config.toml
vocab_size = 3091
attn_scale = 0.125
init_std_down = 0.0
optimizer = "adamw"
weight_decay = 0.028
Each number is 50 + 10 x the weight over its row's rms, rounded and kept within 0 to 99. Layers, rows and columns count from 0. The size before them is the row's rms in percent of the matrix's.

# q: layer 15 attention query, 128x128, rms 0.167, rows 35-41,99-105, columns 0-63
# k: layer 15 attention key, 64x128, rms 0.154, rows 35-41, columns 0-63
q35 071:40 55 51 48 56 59 53 41 42 40 65 36 37 51 60 54 50 33 30 37 55 41 38 31 54 51 37 56 46 35 45 59 56 44 49 35 57 53 55 48 53 45 31 57 61 59 60 54 35 46 61 43 37 40 45 40 48 59 65 48 72 35 55 44
q99 107:36 38 53 46 49 45 48 74 55 56 47 38 29 41 66 46 57 46 51 45 34 49 60 43 41 46 42 54 44 46 67 37 36 65 56 51 45 54 62 54 31 53 57 54 58 48 60 34 52 46 41 41 61 56 59 44 51 71 53 52 52 46 48 45
k35 091:58 48 52 47 59 60 57 60 54 66 58 47 39 40 56 50 37 37 59 64 42 46 58 57 50 45 45 43 33 66 47 41 51 63 46 50 57 46 52 50 75 30 42 43 56 62 52 38 35 67 50 62 66 45 55 54 47 58 73 43 39 67 49 25
q36 062:71 53 46 39 47 56 38 47 58 53 50 72 40 45 52 59 37 62 44 60 47 51 67 49 46 52 50 42 57 37 52 61 50 47 56 49 37 38 57 48 62 46 41 53 35 42 61 45 42 58 65 41 48 76 39 53 49 40 59 53 52 53 37 68
q100 118:56 69 41 52 44 43 59 55 56 62 63 40 58 49 59 46 45 54 42 52 59 52 61 42 44 23 62 65 50 36 51 53 46 38 63 68 42 50 46 54 56 47 47 52 47 35 54 68 43 44 47 43 56 52 56 61 59 29 45 46 42 58 65 48
k36 093:72 59 45 35 43 40 55 50 62 45 46 58 51 58 40 37 47 26 47 55 36 40 50 40 33 46 45 51 58 44 43 44 58 45 51 49 50 45 57 39 40 46 67 51 53 45 45 66 47 45 52 56 45 51 58 70 54 44 62 44 31 61 52 41
q37 086:53 54 48 54 63 43 56 70 51 54 49 30 56 53 39 43 53 46 57 43 61 55 38 56 52 35 42 60 25 60 48 39 53 62 48 66 57 58 46 61 41 69 53 55 58 40 53 55 43 56 42 62 52 47 63 32 59 61 54 37 53 56 50 43
q101 085:54 35 33 36 48 68 38 57 46 55 43 43 53 60 42 23 58 46 43 58 65 63 41 41 51 46 38 41 38 74 49 65 47 47 58 59 48 49 29 55 46 33 58 67 57 39 44 50 60 51 45 45 50 65 59 56 52 37 61 59 43 50 42 45
k37 119:49 59 28 56 48 66 58 67 40 56 59 65 54 43 49 46 42 58 48 56 40 44 58 47 36 52 70 58 51 46 60 47 71 46 49 51 46 48 54 51 37 64 40 51 56 27 52 49 53 51 56 36 43 72 51 73 57 30 68 63 48 55 37 37
q38 079:72 52 37 37 36 61 50 42 46 40 76 49 66 48 50 28 60 55 63 33 42 45 55 53 51 43 45 41 48 76 49 32 52 43 38 46 43 58 50 57 53 60 36 46 65 56 42 46 40 44 49 41 60 62 42 48 41 52 49 47 46 53 49 49
q102 110:56 53 45 30 36 47 58 50 50 36 54 47 60 55 39 54 55 53 36 72 51 40 56 66 52 35 41 41 50 59 55 61 57 49 41 44 57 51 51 43 41 29 50 51 66 47 44 50 25 39 56 43 33 61 38 40 40 52 53 51 44 62 63 57
k38 114:47 73 60 36 47 55 83 55 27 52 78 45 48 33 59 57 66 37 40 55 39 35 59 46 32 37 41 45 52 47 53 48 45 76 50 57 46 40 45 43 51 50 48 55 61 59 42 45 46 54 65 58 39 43 47 60 52 54 37 40 26 49 51 55
q39 071:68 54 52 39 55 60 44 72 43 35 61 38 58 48 49 32 46 52 56 30 53 42 40 60 46 37 51 31 30 68 50 34 65 53 37 63 55 54 34 57 44 59 51 49 62 55 51 56 47 66 36 50 61 54 52 43 52 52 60 51 43 63 54 61
q103 101:61 44 31 51 53 58 48 51 47 41 50 62 59 58 43 48 39 40 40 54 63 69 47 45 72 60 47 43 48 76 35 62 35 33 51 49 52 54 38 66 47 49 46 37 65 69 43 68 60 41 40 69 43 53 45 49 62 27 57 49 62 47 53 44
k39 108:43 70 52 47 37 51 62 66 49 43 48 56 44 33 45 61 51 51 50 64 51 51 65 53 67 43 51 57 51 46 64 49 52 38 50 59 54 45 37 52 59 55 49 54 64 26 49 33 53 31 45 49 29 56 39 58 73 41 38 63 53 49 26 63
q40 098:32 40 57 51 70 59 54 51 64 46 58 64 35 52 66 43 45 51 49 47 42 60 37 45 64 59 58 38 56 37 36 56 42 57 51 48 43 51 69 63 38 49 52 46 43 36 65 42 62 59 55 57 47 26 51 32 35 43 48 40 54 57 48 56
q104 106:49 51 48 54 49 57 45 51 44 50 45 41 60 52 58 38 24 51 63 64 46 64 45 50 51 49 27 48 67 60 37 27 50 53 42 51 59 69 54 39 43 56 53 38 60 44 50 51 50 63 38 49 48 57 64 49 56 47 67 57 56 58 44 51
k40 117:42 46 50 56 63 48 29 51 21 49 62 48 42 45 49 61 49 57 47 48 49 56 52 37 53 49 55 41 47 45 68 29 39 46 56 31 48 52 57 42 39 42 44 60 57 47 58 50 49 47 38 51 44 45 53 23 69 56 44 47 55 64 29 63
q41 074:69 58 28 48 39 46 65 42 47 58 44 50 55 45 46 47 47 42 59 67 25 51 55 57 53 57 46 54 43 44 54 42 50 35 55 63 47 42 39 52 33 49 41 58 50 51 39 41 48 59 31 51 52 46 39 57 46 57 32 59 49 72 45 45
q105 110:48 65 43 38 27 50 56 43 47 53 45 64 52 69 41 32 58 52 40 56 45 43 40 39 50 36 67 46 61 51 46 50 56 49 50 56 36 44 30 54 58 42 61 62 50 41 59 49 68 51 68 33 36 45 47 75 58 52 49 40 60 37 47 48
k41 114:62 63 42 41 33 46 45 49 31 55 57 57 58 49 82 42 53 57 41 60 42 37 49 30 42 49 50 55 54 51 33 53 57 39 56 56 26 47 43 53 38 46 55 35 49 36 59 42 48 60 63 45 38 40 51 46 60 45 52 48 35 55 62 32